Weights of a small GPT-style language model, trained from scratch on English Wikipedia.
Size: 19 layers, 2 heads of 32, MLP 256 ReGLU, 1.32M parameters.
Architecture: RMSNorm before each block, rotary positions, biases on query, key and value, embeddings untied during training, normalized queries and keys, some layers without attention, local attention windows, paired heads, capped logits.
Training: a variant of Muon for these matrices, 109M tokens, 9242 steps.
Each number is 500 + 50 x the weight over its row's rms, rounded and kept within 0 to 999. Layers, rows and columns count from 0. Numbers have three digits each. The size before them is the row's rms in percent of the matrix's.

# gate: layer 12 MLP gate, 256x64, rms 0.474, rows 49-62, columns 0-63
# up: layer 12 MLP up, 256x64, rms 0.5, rows 49-61, columns 0-63
# down: layer 12 MLP down (transposed), 256x64, rms 0.177, rows 49-61, columns 0-63
gate49 092:483475464555455505436439432475520502526477431539448549474390446484562517310498463538531440505503502470535529445472513535516456580514471385472552560495493515454561488534552556416534504444527497
up49 089:439597516433482521618469515510514524537455521540559539529536563519447455564423514518532482473497547423510487469545492562542575581493498552613512412594535399509460463520460554555484532451453465
down49 091:604457478472468439484477446510506516494473476528564559589501449576500449528573482448509597392526527470559458514498452550536528487468354468471467485481440571405544560526521544436523566487515455
gate50 108:513564512534487585483465552505552417430487538456599538503538571498480555438529472482536458453391546487474437423595553562504505532496421508525423547617453487462461499485528549530509506426569548
up50 108:457468568542549444458548547499458548454503433518471528442490534525523486573458548486462540559479505532444570473442442538596485539498522517553557570478517560566432648574432511513453422429509563
down50 106:561496544508524538577504438429491505456505425468539431496528546425508517524476547458527493490488500509491500587443569470495405411484458456592526536540462544501605433493515415466610373528464499
gate51 096:477558594552524459481515460575483512561398464564468378441551547539479391504463528435523484473518522517546522427509578541503491510407553440587453435540481510501528513510555456482562457505589514
up51 094:488481546537509635564496522495579552427481396393517575488466432533482527555508555498514517523539480377504488520476459547544524448486521564528577465523463596520394496497550508591489467513491513
down51 099:476517561509515439550595559443415499524511451545521355463543583559509451465467473422480541504435539503533485474485557456483508618444439525499495492514555558534555459472586515453567507434544555
gate52 102:570475455453501545552525485506446384497535533430482547442575452498536576526474474544491486536481555511503493509556453556516557359483512438551422477501428456444505440471400437403560506467491553
up52 101:489449461550607470551477478465510458464412408470582532527481488466504459455540464478485445483547436614487481495543448587515572582534480479494539515577536401536460601495491537452536477567491418
down52 103:493546512511512473514468443495449445601466499537451549500491395459417501498449512552502405493455538573561568494549488465473500453395607452496546512494537503521509486508508574558516349452432446
gate53 100:524494395534491444552402541515550454491565450579486558465536422489467417457440560476515433499490506525447530522493497445503535508519415489551494590584479547442476531480465533554528563408557614
up53 101:524512511435542487516483461505500462498443439516526472604613536498410433442575642553439501529506508509466431427468498536515567564498488504557526502562512435472494562499415607518513450472497573
down53 099:444565447597416534510578563488566533511483602553463522503511538496409539578520401520433525541513481417502488502526552564361576541480453474449485509458544485463491550474494521480467480500509414
gate54 101:486465465511505429482439466581527520486460461459446522479555380532579433455468552450442476486426544475439469562579484539453527579469491414484486534495417547586533438474508441434414458487567536
up54 100:559467549507549530487485478552509478523529516541348524517499522473620552452534514640510429504495588475493459483501441545464528468372502464520418461492464408493451510523480474461477548478430451
down54 103:573506549529507509514554551487546546476470481503313562430517493524536535538536496544557502592379535478498553531515510536494522557523508506473538546435410541528579530543549472510541558602483548
gate55 100:504540458486520447510468491548453485503512424478603567610432454533393433537439515513504551561514538464430472471630417489425480420521566532453479511458570484562460548466506460509450534536517474
up55 088:592462531456574530521433505501581550416487587567496527509449483545591531556474512556515553451557516477463508503437455457509405485446480523440533505473477517526479500544524571407528557585407399
down55 097:441548437456460587642569566479508479411592397449505455515493546485438504463509511384485539459448460451515479509548495442495513443473509515559559539454435505549477530456507516555415511445500503
gate56 110:495432501470382437468511507560579566521511451563514437511564492483490444556447473421475519597536491617439452586489429456453478414499590498498528492476479482489474564489488494396478466484567472
up56 109:559631466505535518451543542469506475592436517478566563568526476511515550458568490581615544521478515570531553553504506522463593471479442481570553539574443510531574504593522553516534506464548518
down56 107:507467455492499451523488486510416425420508409445446458509498591455489456439553516528414547471563548441580494546559485382562511592528466628525537442474499496449478445484542528525547492499540460
gate57 102:486584425368454557437559436483553531362401495495516479478521451591482501507456429513485428559524488564447556504527491545490490524452519484481540485552481480478525465519480473477561388528562447
up57 095:522438448490494447505476585480462548564466504514567485450565522514529467469400505539386514544511565523551545545452562565533489475477553545573534512402464486549542522448536549476410589520571606
down57 098:489495504494536440455477547543481448449478503527441505577464488416478515477523413411391473523472445438474555505564479496390470505510436386433529502452514498532519455463595561597560561460448474
gate58 098:576348456512458527451533431532507406494498429550527549488593470498509480467589518523482459545500473482497522455542465411499493495458483501584427458594411520528475568487490456528486551523567594
up58 097:491493584557510641529443418484533498581436436521471495595478491470472506459522535456511476518479499458514491421460573590429448495451458485438564519462499353543450421464511498535472492455504490
down58 096:482437532490519495426561505452561544502487480555531509470480447455565488401445522527456534530495474513495529455526503563467527439606595423594621418582460565483542494562500503501572460432532551
gate59 104:562424475479520502571490462419567433487511541472607564539487502558362552440473426486485471619511530550522503504465455452525549448472555520541445530519558518470462451528551414459439515461462552
up59 106:427489552536483458474536461484482523511489599394536523537499484531430465408444546609539389444540571508481463447572489383416421511454473562524526496431491491467454466527489525562509467477519460
down59 108:441505578436487417497522502471556447518582574474443504560448517571507560600551514522446504460502431551544522502460515479488398569554415440501497417487481626497440531539540493515515508502449584
gate60 098:509492503518587482429458484544436370450454485412514414420608462470488534515517552491583497569475548537434565536577435556539547544475526479549452457531476525540487565533530423554526500544483534
up60 095:542534493528540512454510568512476477582492508477565463476448457434565535531573536498547562639578427507501523501565469507542479556474526449564427371513442567542488479503483470538459456592580535
down60 102:478457490448480462569424465509560410413440552507522574510439544461538529560501540560510390507468478469519486581498595488493547613403481563567525510442510539485548569514515466499496608499520524
gate61 102:549480487525423513579526516569438550486527497513613423523484529469418451453539536550497401421610549481532498405553506392553507481461515494444504502539477535512511537499533467447533426502578416
up61 100:476459409398586420438521523519521506522544463606482496507410527505521431438473567525511487431400530517519553556529506475499511436504536544573452416404557551484427505448452506507569497550488470
down61 106:577502475470377508552518471556451492593422517436469547503508491411485465528491454509564550478557528543437586538499586431505524511540480536513555523477571468504391519613532501494582536490551562
gate62 103:482451451516499484494485477524478447491457460631584531514470523452424561463544549567488540500468480523474513584512557458465512513435628510457514465497423494493501458574444432465436423615422443